From a checkpoint of a small transformer trained on Wikipedia.
Size: width 640, 15 heads of 64, MLP 1280 tanh GELU, vocabulary 19470, 70.3M parameters.
Architecture: LayerNorm before each block, learned positions, biases, tied embeddings.
Training: a variant of SOAP for these matrices, 559M tokens, 4265 steps.
Each number is 500 + 40 x the weight over its row's rms, rounded and kept within 0 to 999. Layers, rows and columns count from 0. Numbers have three digits each. The size before them is the row's rms in percent of the matrix's.

# o: layer 11 attention output (transposed), 960x640, rms 0.027, rows 343-383, columns 480-639
# v: layer 11 attention value, 960x640, rms 0.0217, rows 344-383, columns 480-639
# q: layer 11 attention query, 960x640, rms 0.0217, rows 384-385, columns 480-639
# k: layer 11 attention key, 960x640, rms 0.0217, rows 384-385, columns 480-639
o343 087:495488445498499574529463584472531475442513464462554490529518510505491477531534527444471561502366517471520575468441548551504443536483461504486448523529547482513550447562526512487546502479484555484455489436503496500481602469499492485519423499530526543465525554416499431468490479550511592541521456500471473431461583495509488514472481543476460524498543536469461529498584559461529504560526505525445525505517528440620468521531514456500496569508591556493469574462545517486507479454530512
v344 081:528507542437480469506501524539490449504545495519551529527473551482442453462460539497488511435538548513507500452455419501534574629557473492448449461522605456501513405441553506501465540521546489453524575466556524408501473505502571546504442516467528488467557472480444437525508486467530498548472503510518594560539472411446456507523526542412517444510571485511430489509477544548543515485481479498465490523510456488462521530476418533472542534468466450542540439488530453540496569500481510
o344 085:492520565549592497467407523512491510450452482547479472454590456484445535516537518485487457415546439485487464517510532497507532442458594460546439445475457537487439533442421498524518499485529537494475417468460519543568466498405435443523545551554432468502499525455544586431506471520465495482513479502438456480447488534464526535547465561546524510456487495495479517461488465522540548467494611487509516541486528462543512443562513499459469482492480447517474549537466499464455535411462498
v345 078:505487476459480518451538466372458531469484532529458584480518511508565497553529471513556517504503516479472490486543543477497541510505465491546481443509523462530522486482516530486551535520575430517507595572482506495548564480517483486507536506496524460535485542476510460501521468550452502484529519426468434557539454557541470513536484495557424497471485446483504475513447481468448452477499547437473489474547512498492449459536505474442418502492501518487495510432573482482455472485449537
o345 083:495465486510516464489495521525467527517524538504558434499511551480505468478470518466523433485444520473567515574501451481501492493521550512492561459502429566527546512484506522462483528469421490481494488460492500493460509478480533538523512454485545567472591500438514555535444505463514553505428541486508519409454512498469473484485539581454508520496540484443457496476493554538506451466479460448552503528442463454496424491463536517462527498478472519473530534515503472570553503562500485
v346 082:583499424510533432427536534468430572488536422515508531473436519530569560489429496436509578546515505487569542530425514504501466470513467559471456539542439541497439530565531487469537416437500539535494446551487505474537499478564569519506562505432480505546469504479528481451411506452513518496487566467469460475502398522550506549472523510473484479518541465531495451441485497502433468511531502497455446495519495520523440492526466506483489532458482535490509478447490547590552448528500472
o346 088:467482535546455463581474492551607368568456570465513484513546480511473529470455496541529454511564549510460449567523513501465471527476528465471505464503503544510575470533550535498454478498563497509541519523511535487462494512478473463494482560557538485521519568459536527596618541477483521478497524523533554512465550486484503486470471497528540558509562516511578505516576534479502552459510481507496433513464444491441559487463436458489472467522504489511509577480477537460542448498470494
v347 075:467500475456484502492440513465471526541499482495493590495561491503457468522605504524510418451516482501463547497534526584480555474517494490493455550543502432530544464505505495518576474543502521440461475447523541461522513482524498520404537603541564591568526527502443570459504495463495505496454540456522568495461487493456468435502467474486561500534479567569504488453469494476445478533446582437543498463458517473496525599533519475519469576513436512534472517474481448538533559544546495
o347 081:439513553577477559464558493497492576500504475501511553462470480531497468494409546498508564507508517468536467546448532436597564496523467465545536516475427529484527512546468511489456494479437551494535489553464578590492506522428511536499515459474533508479484419494490419475549542553539528537510474513474507518482498434429501460519546512513493509472522431464568580451549486482535498475491420574442607537523510539477450468511417548477473499483555522497481531540565501504425516543517543
v348 100:462462531469510485519470525616494512441499560574430494515470477468497442455497516553466424530489495488448520463450518444600445486534536484446527510482463487421478444439469433450500493554559466475475504466517528477478568519467503438456484550545454525507511530529497458532505481550567529562476479507459543529527531457546484548513530511471505542463488529534495516537472492556462482487563517499531521478491462512525564517466509512481500463451473414553489509536531402487476556449457461
o348 093:527548530516452549546504478427495493552501471460463475488500547515472441514505403517584524501549491436532450518601493499497521513475546427568507520524489499510508516527566525522560547513552522490456535545454463548574504498473499493502604451463494520528479456470531557505477529425455521501525516452480562495548476499552589470538552476499497398562543509484465549483513518465517481523531493497511504514511572537434478461550517521549498561523504451439446487443467395492467516579518458
v349 090:540467591491531489567439473541470508525493417524483499518476465547450485396605503487487477538483490535558614439455512475504436460503467467538552522511519519567535562505503521457520489510475527448392463554501514522510534552455507504457474542518467455501484456473468500495492470493522517532491512519519544550504573491541564450498556515519470512593509518515432532453528425530475505502543455514547484504535490476470499529547539484475545434479515569584516538492487490444527509536456519
o349 095:437568489578519471480510525527537530463481539440494516524486556513500470529457503518632478456475501480482458591449507556449488577453535501492536520562461489437520507501465479540419484462461434560578518458469515435492472418572449495564477478538557524447507519538566538509533525458514495503499520481465441501497534498432481554495565517605549516501483507467554451518498531500543474489518478499491442490415548508552521493397522490587457563496525516503487521475497496516542461482575495
v350 093:530509464532513547498578469493501528466517549454472475521442542476530559523443492449511520506494463536596463501499482499435492531525517506455495531497476502526501532565552486513520468546453453484508502491487513556448443555512428566553476473505508519515465439537485477492526535524536523504519553540516404467500417493466545537478526458470488485505573473544601544487556517457500529501467482471476581555493575511479454513513468505524444432534523599457429501502471542489497516505522523
o350 096:494421434494496453519510533493510480559510483541469534539542464556447500450571479459422533464501511520390523514527527484469456476532531476510461491468511458574525460488412507447445478515514504476454569466517478507519424540480573471422474526478450472429523520498493520496486515524500451515448527540463534421524486523485414485561496430486522512543455529565525451601509501511469517497476523568493486503427519505547469529470557552504570493580566405479460503469572492479512424490482473
v351 078:469459476466442489541480496523576498441454527533502514494593563435499425461476413542461541521475466522372507470448481439497489491543490570502484512535512504486576508484554473510515541476502521525546482403525584434509581499558526469496459515470475498500483412469476468525531496496470529426495545610435482494488482499481490438457466484444526530495513540559485533566487486540539571502523530519475495490460524463436407493485536549418570525470547522567536440514497503431465538485486477
o351 085:532555530541522554464563498430445507487534509533525534504479482522569479492521535482475466506504500479500537553615455504566479505553489527456537525464578486495492495425422478466481430488463511544454525514444497466501517452454504446478543484481524569506482494518553534452457521513506529513496521536533469543533603498479541555542457519527474455525565542439549462501458518468469423512479462507473482385582484551464569498514444438518529527485448539488523511478475554515479512597496532
v352 084:503572475500506535469545485464477426467484549492476571468447482519457504529533535515543460486542518518484479444544574551611505522504449469536515404417516527555577594429507523544568568487457481519467477489543501479517497545507499496508451455538546474507460497467518498485501490596469488557516508456451474543498494449439407516477478443519538427492482540523494455519560509441445502566463475563508529549464480487509576558501526505484506465517502541464450471478518469498512480487497497
o352 090:496447471437442464481489518531396588450485411504483470537483571501507495474543564539476523524581502444541508515513500522426490473510546547496464515576470496536462462504432453486512518521485476532522495599493472435435479461472575551457515541481489544484566577536525555493541462471494487456466527478482501455531549542562476465471503510520504550506534511433535522513502467537531543488503540490468412476483470527502457494457499514482453501517458468463532537479416494505541489509527473
v353 079:555505530553452528525453505534518492482458483538536463494548447439563557435476462451529503520595560463585477492473453464415452482517518507506492533447529490570543527537516560483464404463512453556546547525531470449470547452472489514497420529506500494514489467481458545461574454510441449480604498494536526455555546547497460467507510527472538488432487430539501553492460578506534480446498518551542547518536412500456551545518482466459477541534524512504496475504460483486490459508527506
o353 083:495424484505474459464516467452447505565432499537407612482523513491578459537537545487473512499460456535473533472531577414544511503532525488544519512505475480486464493515484485500505493433447500458484522558528484520442470516507531518528498514519548409516516477475458482502525571495503446490481498534515561466506442472493506497509410491487536530458554544476478519529566485516472573505464484512534510548490616473511487535453600480574520450503512500458467494509511560510464561526542504
v354 086:442527529516501435544471417489491465440584520488518613534507439542508470526458484561520444466519584616575490483517536468569489489498509521520551468472537527498485472461455493476534507553519456504472515453487492479438560591494502490482519503493527465419534511527477532511459528503494556473477524551520480544432525412513446513497455513490493538466482518426465522565508497533461469469466604484496507519475478516493538443536550519504496499433556454503495564488538468466481543471449470
o354 086:481547464436470535494485549543511569450469465521419476526470515477482533549531489545494494503430436341483484560559576479591531470537457455510522483569456500518517534485445549474505511546476525522524482517500512480477481516496428551480501450511487436484505528570515504545480441521454490538498480420543595465504524527507520499495584498497603509544527504566448491482460501517497438581568537493476502547509607547492404478560507518521526521547444542510521456565522498510408462469518502
v355 085:404514503509527503486451577492511479406483484469568393513458557465479499434535450524471540483433477467533588459523548559470520458404535502553499476516465440458543484462577505566501451504497516509541483456458593474491445471537504536497470457533477462526536421493491546531492550455455562472481539565508502425385431544514478511476468532455490448447533494513560543522537507505466478533481458434463438481514499504458513544486525387499487495572499486490463505546448515453520467513471523
o355 091:551507514481614511541526488478570559566520548519499553539486421541489506477515541500490562511505446530453514445566504520495516532488473538448502528469498554582464521571499477440448432510454564500478466460550499552465526543482453547521531514464475531514477542458540497544441508570495502496502411536570542584535505458488439477583523474476458560541497488493559432464508518505521520483520513474521517535521464432457528524584492497591516556509460507516460551439521521495548464519539477
v356 078:492468433515572553481523524456460509464538491526561531406462499514506559480509533509483533514500561568421443513525521527479506496483455533509460428518527521515445511453490543457532558423520458504497532522498479513440516534482491495495470495503540454463480449492489579436534585463449471510520497486488455471449485450444443480448462543552490485497454477561420480501476494506549476513542494455462552442529550506508501465467459477491505464483433423501486466428498398488504555540466469
o356 083:558480607511493436505514518508499479553405482452483464528516538446559421499505521522478436551555478451528510475419546505515464475542500464492543526562501494467542558596535417513507552467524471529480474522541478444506533454529494460568454523468436476481515520470496520506483487498496504544526566489550493483547507495523491508576525412451540498528476482437578509520557496466530484535573468551561507497521520458489443468539529551500517500532526553483509592559504593549518501543531493
v357 092:492504539546455521494510511471519502468499460459479440477593545533544554485393483477511518509472411525468469509471458444457513453477538506473493576488497454445432529555445523513430501538480479578571468479512525536496448511530455449538481505563555524519492409537538503428457435474476551480510462384473463469518489526480492414520561541484530515500542527512569500464479503435521491534480485488500529546411479476426447550543512480555515458504503559485554444431496531483507430530556507
o357 095:531445479463472478470546496497520491502459524484572584456492457478488487437542509479488485572514551537496546444456497566461476490450441581428480445565478474599574450492473514501537470504537514485468482524469524506472554473506480513526496460396497454515469493444453518523500497557536412456473434562517504497459497542513468523518462496613516463487473517548502478458507516520441457534475531504538477499595491572511535498521521514475552544550538516518442511496439559441479520503485485
v358 084:494478541514533484539503398545464423467503487543491506523486435481444459505477468519551510416495504528538545493506545497540504519516515450479470521558491404481568418515542482513535511569557443506454528486510494467461547534436578424492525509416476496501490577488545473561449495512543464487496524484550451565543488476457531529480413480543493515494528530469495466454526449527422493493450508550474469487463469552516499486487443481473491537520480473532467484557439529430521463543527515
o358 087:525491424471515554465408610525463523551539470430475554487464508500546488479606500546504439534505524496516538491584512465486498485509558528438536465456517546490524491456483517512549518499471470500487530494487488521480501562556516529556577484593519511458460501503538552452476460450470515593501458550417518469493518524505521517538504510510461497481530514529516509568527494507552482469490566437546527507454465524465518515492504475518432541490574497434489549519513413540534486521441497
v359 075:519526543493532504524453485469500522488515464497510501529505548491559453474522488516481509491556559551503419505562598493430492489492513451519555536477501469584490468472492574430561526515574480510522516465483518521515494484493484481501514485491496454454559477536535585540482470519526483563489527495586535486529612541452536478514487510594517491466529462561447525497439492520512474433448506541494473458556488553562479445505505488512434491490596433520516479509502481484456498465448500
o359 079:480519492534499476482495585503525520522483432537487563552522534467502587490427513513506489544418447503513458448532494480544482501491517470490547497527483531442525514482580504542459504573511481557568500517518469503468554555451449547493478562578549520507465536523484483470491539482580584570502472470488480471565467514526483529505481548397521450549444516519525515500480454494587460535569538528474541448429514418520510487510462515489538475442496566511500463442540533496454494529480596
v360 091:532453386554543492551498518508521591535505521466470452490523528483511561484482488491424494450469503400522512542412466551415543466529480515502556565449509455499407531525478472494499491481500472489560478534463513492474523463550466527591442456512532558546430430532542438453508466541486498489486534477567442456443442569492537478522492473472421472526502483501654474519489486439561543530486477471490539508460543520574439533425514554549530436450468526500510553467419472494488483554547494
o360 096:469513469513473485514502419461473457566521530491534534473480519518552495518511519559530504466527452499454463490499449493485490486508488514458363464488574483564514450502489501505471496460525490475478483445549475522505484423479517527475484428456465492490540534475510430473472542453488420458411520470465495455467520429519419446459615525467508475466495442531447475499549547516436459489507503527539529469523504564448502534543454483499525563578486510428442402460472606432526460555493490
v361 081:507513501531496507536522507495484472472510536495519509461491436526474507491539437536505521541399514511495549440513490411431423392500469496475561540513498498587419525574540467423522522584420562488506474544490496576479434495451513491479598513534455445455483456591510536476553533456480505538481558479499485517531523519512551498465563440554551509522476533536515513560562466451429459491491459480496516503514492517459448488528551417512558492474437395502502421456492609523453487480494510
o361 089:513567573448581521501488497494522560485501487440492546560549463453523553474558505465486484526629461530526480476469452539550452571522562537472445460498504476454533460432493533528452441457535502511496518396537486413427516510579485468535450456525530559511529536509492505530483470556545498448497492467453505539494491545496524499518531514477546495511517500508514492481452515529534510489499464566560519517475506496531545454439423521470559486530497514444465572541510451513551560492521564
v362 084:481501561487547472438542454399573483513467522451555522512470476475533512483552506480545461548538545525495473454580515553445527560496560438507430466506467461538481508492524547531563521448492513571447528511557480532531460501553531459548484410516500518457509463505519541472399493496533472526491511528543491545463442518521443487498510454531523467480428503532465449503488487436522486506476498453427482488523552531414479463529577467452484532514527452431541500478530483457482469489477440
o362 089:508438523499504468581507505554474523491471527451494539477513533490487520467520565516502551569464462495540548537566563474477455503488537593432464505491515549490532528464507485532482444533472495383587521489486542468459504489525497470440444525527509521452541560490501554433434462529460552495506524473474481438539525468455522504523476524558497549485511456437540470473487555464518502521462462499550532532509449513515552436443501581444526457455509575525461498558529486550569467497516548
v363 084:595581424489496438496552518542519518472502554474493493502422546478548465512486486528464482546596468491484483503431456411472543472559471428521466437572486572502485456507468501534479512477549457554551440472560497490530538480592478563529505398498490523531492551510518487491503538580531533471510488555515543501483508527547526485505570495545518516475441487462559535535494504456516532506552474492514476472557542534478490544463520502531535498519501494502485495454490437491454536508440530
o363 085:483495519532543528540448457413582500585586445520543500431599520439565494503499524423530502437510558470570559541508450623494463517469447501486537547528603509529527526520502472499453475470529481558533526519610511519493491525451486435465482586530463478484495517497437480548516508426495538484505534528527507518492566501448518532425455545496494460531488469519418508422435534487501521479549469458489534548503470449488515543483521517535446542528521555539532482549505513534472507544581502
v364 093:524511463552516531505507499474546465515473501491514477483545425564447493445505501533461517583486453505549416522502476470417504466563489505493491470509506488536522507529454483482481540526462489518526493524468501523463442444455452487489513524461528497487470527567532515561540460464542443491518518463449462488474400511495462518458506463492510480507516496567572504482525549494461482469444492459420517483465546461455510484493421494507517509562439510537443471476498594502558391504486520
o364 092:505476473509525439481473518480498492440495526539525519497443531413521558516508530453517519486459500517479580541537443532491523450540500544421511462433462491501555473475512539459468441456453525458553521447520479499555469460631528449457526483426511511409556489460488529461484540527457498503515518505470445502517471467452475453589510486522534521535509527531440507540537460461498573478482432495507546493532447517486509477520514476531517484519480548459445469497499553495538523478553506
v365 089:527546476468479470536522549565490444464521499519486460519453562451496457422468513539507488441488490484507489522521501492499529493561430408459518458457521503484496501488503421451376495547558498407542511456500633497521501496441512464542461484486486496467545617498515430480436549520456499474495447492509550561499537476464553573486494515521410496508538508440472514509459519430531555457569489476497533501525467469498503518498443475526544456493451540511510542482447526437484577504484444
o365 093:479511459512492516502483470450392505517530500460570537470572500465460537536566456525496488485539514489571510511519541492520415435449526555536530630559522470541483479449506549521510486475478490551419516480482462577508526536554477536536480527501418530597429452447535490491540515438440448468509547522517527511512490521455529456550451511518512504521469555566509514568493564511505472566487534478520491505568489539421486438543468521455461522453542434511472518540533444452423503507547545
v366 081:481528502585494507515478532519449490449536490525487467516459460491466442535519507539567453488501556428496486496503455515507517605492449498486535532503489525477447442420482430488502554488508502488471460564493537443463612485519541454460479471483492447459439490504562477521553457479505536423426478554556381475517500444419550505461451540517535512461487484464536521493475476508464513482468556501555498487561499453502388573539544449573473476464522530447449589546461503547467494555478467
o366 087:394551507481468401467511436481522536580502510443513514493558528434569525476492492511404529515477475435575555454516508538505535383521456508496489468503496491556486527567530548516469513461516563480519573521500494527511493523530471509543476424461508531524513521483422471510471557444510572559508456500484488551506518557524493490522479485531448483481527451522490415441545510482517554565572467535605509471363526519555467514530479594474379558466501518575503511464551509505488551463529517
v367 091:483551477482535511473483463492453492398488517439532562583520518513458502513528545529531501496537554517517505499556538508586484472462515493515450448443510530522531500510512500399551532534561501469531486476523509523489516561454532475429486461483468412560514472499456553494572503521475492518409456532471485504480519444504421458505460455453503543419561466499479465571502512488447428483480520554424504509565526507521519444443482479499520466439484483522469483500491421489501491441487454
o367 093:495592485488513511516555519488502545447524533467526511462490477411521516500472495547497520504529522553488493496512442421515553498563467452507542515536488503551465484549543469505542511568439505529501499558473500442517465527501419494503550457551480515478464524529633495543462446528495523509553534498535518463539498494484498546505482462521466450517441466513534494498481466496506543507533525493454476494486434479508579513545546493609415502522492527468528569499492490549464529437553500
v368 082:474531470474482521453536563384531455482506491529522527474514536541500560507442474449499589495452486594480478481542588466505508522487510485502540444443464424534541500534514539508562445457488517522479476547426461518500389461491462424505480589525448540486525510477489537542450486516493525536653517417474523480479480490529465486467529517459569497508461440551371488468502508444483508504503518522547527484575498500506496547513503421517485481539456576543530495528489540551560537488398500
o368 086:615494536488463477543507467517451502523441510506489421497527514478496518531455531502454479418486465466520449564505427579507609514459489493507442579540463595486505442464453540559514462480570527577519585443536549507494460479491502578480423563472493495525499586458506528423556481452487499508490499487466489493504541450457556435467562502543480530477466551509552513552540463487526519484421565420502446574511524542434467501509493522509518476455502448420490504510539520470459480456566496
v369 093:490498477535546504541462481576508472499516533511482474490488447442482469555481526509463488537520540474513550457490546479550466456481508441491476457537476453498498472469535460469437475520486506409447581480474503479484476455517550468469515459461542489481492500484525453522414539559519627487494522546507513536549511394489491521497496475503459559500548488530509427500465523505509477496493475508480578525496518418469481506511468513501504491460514539532439500483529422442493607515452509
o369 094:526595531473500506568404530412462489528505582466508512485455529481477486504517422584545492483548496506550445547529517508527446522432461499446510527510530455522540563526572540535550517523447519542495508560470532550529567574469436587493524449573460494485487475512466552540531468572489402459422475459532559553410506550495485471534534507517469465546533541546487517549433489486566443470518536484516448494507516530532533518537467489513451525555606445598456489496482473497497415443500538
v370 090:480494527470513485486476500503561460539446443522545471497501467512509458485457496471568545418592478568474581439475534512610513475502492445464474460531498454439527474449431520470469569525434558438430553470525506532505450530506506477453498468528493406505532490501471515480497539575465507521580482531435478466495517489558509485507470549540484569526466544496370438478460524456469499493499543558577529476470527436443474488474461487510492523509570502432500436522522481564470543514524530
o370 091:468527514465438554526467537461514503436570482508479499459531512509474417552495520540522491515488506504568457514488494389534522524449499542555549496468478453502495504524517441572548447477508477542505471554451452490478564400430495506508524518462498547516513532511520512435516476430559553525466423423555515493515484482385515533534553527515552453513524577498487512489473456547555447523535460451429480542454553523536574502501512444442462484500466466572530512514528451521531471455492502
v371 087:514511551490507524537488532506529500440473480498445445540533536477503537543573519507536464500533523535499532431472494515614482470470529502514511519538500489498507504460518551511504526548596501452412550518497454528510616525449550533475490556481455474539500520468495494555539510524497471530466480528479418472440487380514523524424507488508495577477547485391418564553479459492429448517539450570571421482447500532472518523476485522552506441456518450462498546504552441481472463516517496
o371 092:488542437504518527505462496501429482517585559559479493515491543529489450466532551512522521491458511479527477503457448433403499483511461382546490524432516489516474486519494493478577510508566475499566501485451578452567456466501542481590515502503480518446528558523491507478512461444492564519476539481519557489566520502531473520559544532478525413458456459550551448498518513536522455532525526456411505502512517434559497524524518560496511518488495477552455459512440421487410456445488463
v372 079:458447457451525490519526578495574460458507541486489513499474475478557524461451465468510501477571519490521566523566495519531525461484513493488485474431500465501570497551496436487495506459498537513473536504500446486576542509464562442502501468461491489432507445510540456498487426493491545512453537510482476507455555454452502549469497512371483477451468445468490449509488503496538515532542470496505544433536482485466456539504521495443474522478498544495536454562460519478508519482572505
o372 085:509504478513468504540451507510494484524476465522443556451582481520486415545443522548523457485473487499440418488524502469480492479473449519525542490458576594546478444505508526528484478539497534523578498447441488528531467505495542593477512495455497523538540521506476550515444545510508459519587470518511537462568502531565496526567452543553483491437501469548483496469508470537517480498554491490472481517468530487555469527497402515513482488500515464480459532460577477580449534529535464
v373 086:497506509466510428474497457552510476499440463449405541485510481431552442445482532521497443511487495494546542461522514471541480526506535509485479523491446502446424474445470429410487556516525520472489489507502459495500542501513518525462542506484428481505498539473530468505489499492464544543470490548539445529544559447567533486474465508463511516520532510492481534620484477518458474475553441548519537542469462489529542457477469516526538460472576466478480533485531448463477523482445483
o373 087:554576522517490588521453582453461489544470462461479562488508550508490413496485552464503504521564484486497468516479470448472412510489450429444456486482514471462503463543597454574487497539518500534527524493451528541425483504462443466482510512494463510493532516521474513520559447494529546486520563486447548507480512547475481586579504451517447470517540533535433479533505483489527533469533494550519466493467525513488549514512497475478447475506480437522511440463421493488517525506544473
v374 084:548495496433535552534445484511492447522522458447480524500457555478463495425484485551493517561505419478540548575489527484469490437476490464452519590569504518544508488516494454500479425537477558469460483581491568560543492490515477490520496490443473535549487466469410489544474497489466446528614495474490495538482523535415562523558493509486496507488553501560540499496554408472460501477495452519414517468490445495539421460512550491436573493538498502489459480484488501496517425542523545
o374 088:446563518636527507467578529457503521554546502463537449538470560520560447547475467467527473542469557503443544499487483576476478560506551494442497448486511447458491427552501534489430465433565420612528508455492492453442434447535529465451491516526498492513501515507562591485536540541503518436466485429514507480575404471476402531485558519475466436483439511575529549485485520480472509547508496463533424556616502523442530555458466496521487520525522514496521518412484569557486453585472430
v375 081:407508587413428511535510465574502487531454513493537558421575555543479499564432440441516516494531370492513518486456510499477510446479402450554552512544527437582469500517397490595507459529443552491506474398490496520535483468485487531570514476470574392548492416507481523511444424456462504473498468484499465617519508575392522467490477459464506507538512418550507442524480471494514483490501533475472478488528512513464513440511523540473522510522532547535528540435523540595503446483471563
o375 087:496558499561528482514535537503542549457493505466553413525495529469478603586539515519531433566454517503505525531504453513476473538465511498453449508447513515455529508462539522489476463442467467502534487525498479472506507451520523469498525484565531526463515570454446484534505531602519530515489503486484484396544515511528436486534553555503453532435494539513500593397458514521551489471478447477485484527559488523555474477498508552464458490497481446449496491525501500436540525484495473
v376 086:428506471572516404480501470537531523475507473568594438512530463540443478464443552436533491559410512441539568485454539484611487492414521542448426503504464518444513511463453431497540485486532472510512455525488499546517446509478528489501415444513523458424517493559509479535537476525508563488484499467493501498501514476489540505497514522414449545485456534467480477478589498488512476464445512493521513491604443600507494478546504467453474526493470555566507420481465514507500516464511510
o376 092:517536566440451550459443447533511483486495514476387527464552477519568545523485430526498495510491517542478441526456418491470559423555541410575561491527521541494567497462472572494479476497511451555515537474478464433513500513474465580477542499518517516515464484427455538521451466487437403556518502450551483519543504506474484574534556456490561418494503491517442494502439490573416484520510568466545423475405531455478523467497585546483528443539531513479506527549540476504434559436462504
v377 081:492389510435573506481520468451591559509508516517454548473532511538527535417580513498496498555503524488495444551473556562506478461478508517571559557476506453508581547478443506506516520501446473501433525484510575507501492549522472541527502453545487518520562483500525477481502542468424523519532536506557482488473505578603470481534470486545513435352473521485486586473462522553453524556518477500529555535492451464426477496526564465482526502555443484453538390514514491498528495506481491
o377 085:467498509555467506497479512474447564440529462449529524556509481470487514542466504509462560496493515526537528526518470428519504491509468463513471503540525503570461531558559495538596524473542480557511475475507503459416427465495501493460585536479595570506491535422494485434447446518498408522529513463539540426491518439450450592474466496464520548536547476473513503501498479576553512556430524507443431488509539559463517525504500543554547485497513536476500548508564523476450420423553490
v378 086:528510471457501495422538489438561499476456494508533528503451493499527546533522385451557468523571523567460499503554542616453501540492506522484497492455511517577539568521584563526505462442443575506471519534403509434482508556473489533461473417465513456430476526513521517538481527464460492548560504473568459449480447553485495515461543496546509518531540472549561383411532490509526506542506514522464543483444532448504477580429502456468497497591432534478454460452469564516555520513547458
o378 089:549525518571498471540571485460521496452519510515505485482475459508516538461506566510416505499477498396567521541481484525470550500619478523458482493544555472533480442514438419496477469500501542504520489586563509539586502525531462482510523571505526487571517473531478537455428481461500473515532523561424516460486482551476483460502413474549475518459511497467522522580509455452487523463484478471482462493503508573506502550492446468553503505512558453471516552488556553475459504483531505
v379 078:496505528475541512450555509424427536447432584465469540442511484571480480526495511565543445525595561499491512489510432515534479462504494445480454450488576441515477462563470534429441529474460500511437437524466373515422567565450567424444426515448467460503565501500491464484542545553489531434551541447555502498469486499506458500452599490486491534472514510434419479487551581530452508508572522457550420474530463560515508526542447545481477499453447429537460453449418505549494565516523452
o379 086:501483500493489502533542459495511533542504403521466510508525492534556495483447492445507522434459460501495542489525521518472445519544478525499488481513471520474535472479481474511578466544489476395485554500456520530499488520493431518546554498477520547514520477515406478508424450459524445564472473509386520490508543505474462437517496462496490469512482496467511519517416475413433476551497489469529462468523502467564430544542482491566563482462487466452479465513534489490491572527510524
v380 088:468475502423521497440496535550494569536490514495498467493550557509518490559493485521500404399509451435483500513434514530463476525498507390571533487489522484562453482558526534487543501502433491470473524427498518537502556578551472527500544552475488576591500474547526472499430557511491486523542515485531501456439500470454565465544497542498528505484514526559557508495453505506451464518545437524444541522493507540462484562502482512550449488592435568483489446457470489429574538492456495
o380 089:528520456564450500549516467409445460441493460501492497506450506469518449484491448514468586515511484496463532485477541472488523414517498437414449505494518503523542520507349506494501502475529489500460546548488499537454478475508578513485478541498507528466505486451468525440499414485485504476527475526474392498512482543474454485470485473464470525512451476476534518529469440505478511451533539454446520482519513576547525508473541487538544510459503455412541528531536473514508465520519515
v381 080:442515469500544520496455564530530500549469533539492494495465525469448580529481512463455504525500499443498566519445570486442506465469475499487471541511489570533502524515502550469471525487493494545493536500472505447561463495501496539498485468495514525533486465517513477485467488504500564502498549560469542447475486541541559486533418543468520497540480489512598516456439515565619472534511524440485481560502533547485512510574583455480535563534561535574484531473447554505553391506498493
o381 083:475483554523495489440542429490548463417557485512515560517536565635519487496531526501472583507525499519446530563509517517441548474426577508556544467552459513442498442415472455502477489420522478489574520463534487516512519557500495500421470540483551504567547380491491530596533524467508433501518453529463507574597531531475460483445498490628463541499485503486553440519540471491464477527498478486477490537496527454505483478424484444538503557510466548433512563532577516438488439459505488
v382 094:522502512511500486509430517571529457485548507466450498485518572511576466483462476510508504527523473549507492517489535460428491413442616535520492551550523521458460454552464519553495575464581539514493550501461559551447505536429506471504494538522510491530488473495440498484497543548486522433515440496438500556541572500529507506489486523545478502501593484452464547518539497529472433490519479518522505492520500556465417501496536546433577523459499464550521522482510473464454397578562414
o382 096:411547477628527465582480488521469492588442533492516525535488497483503461552529456520588479483533463505474526548473493506508471543516493479428576427466501491452554527419519527469438442602471475481442475448490476456575473453538487480503469489455440545454526523517568471561511474442566503461433503427458568528484466468549516476539513465438509509536501534510503466484499516522516490476490520538519509504486555558512522457486555488520497533521567551524488450555493455531504530506450498
v383 080:619547483524410478541490522477536484551484489521559466525501574547512519444440455455499505547426429447460512457460463456481569543543486453531585505475482545467484456533443506534502441450484481545541527580420549477534508463465437592502485447449463487505480442549486496425552508580450462543581513554483480498570473571503554525468514483493568443477489494516478527453549466466471514465478546502528491603519524525489508562511515463498460547483440554509540558509486506519557400509495472
o383 088:453560531461459480475554445448496530461490528456475514500456486524469454442505568427527475525467500590499473529562437547439580444498517543510546436526526503543552489422483515463482532500485473468531419467454519540534501408515541476528547541520452502527518519414470484562566578501545497443485490478506488527504518488558478470508575505508513533521473552407449425534439565516475463560459489579511473427508493565544472558397541573502582472529467500502467428480502536504491562546554534
q384 104:579461500459575546543436501516533568509504468472540494555572467507483417482427437535439499514474535485546439525507561541504459497525518427565490486505479505498560485453524475561493472460410527512489513485461490536476569503505499483583455551455499563510515532493505474529531536504469527511485532528431482427472515518469517476470478523587504501478498538478500438414540513552489473477462489533515548460435478420544538478457491530475476513428535521442478440485437477423415555494485521
k384 102:531550496486496456493549458511502458503483502449523536590539491469529478466441457560498535465467549554499450600464532471581499467438491472512539477465477482498490460445564490518463470485393536475441592509500471449497608489496494465509506524391447525501504495501516605464502520530491459519516572527424539498460508486482461451486470486531438522506525429442473520483475500528485505493519453500486488576539540481536545451441485432502416533508547544471479490509483479404473489496490552
q385 102:486407570455579517552504490489499476445452475527489513433454527460455517445526480427493457522488510484448453537492389497488483483507462472526469552569524444506543533467496535447480501426563494445466481517583505554566495499453535480484512504479462477513545567471509506533461461499505506541488578525528406521466542559445495513431526544540455450595470535462600506497490560410552490508506559533506506537545504529518545498558520461571529485496454512530478499491551437440537517510442469
k385 101:552462479480531522495465494485469578460410477507463510437554523474454463478531508425508500462462480556530438563500527516445456524440443503592555488499527532453510527452448421506496577508521539496511530497511425479488462481561497480489536458431527514432496493572479545534422469530544411489546558478501435453454509449471462500512512516548562518537502484423508472487430497518462470486500499558512517501437442498449517500475506519592527488445523538499466481458599553482432511483524439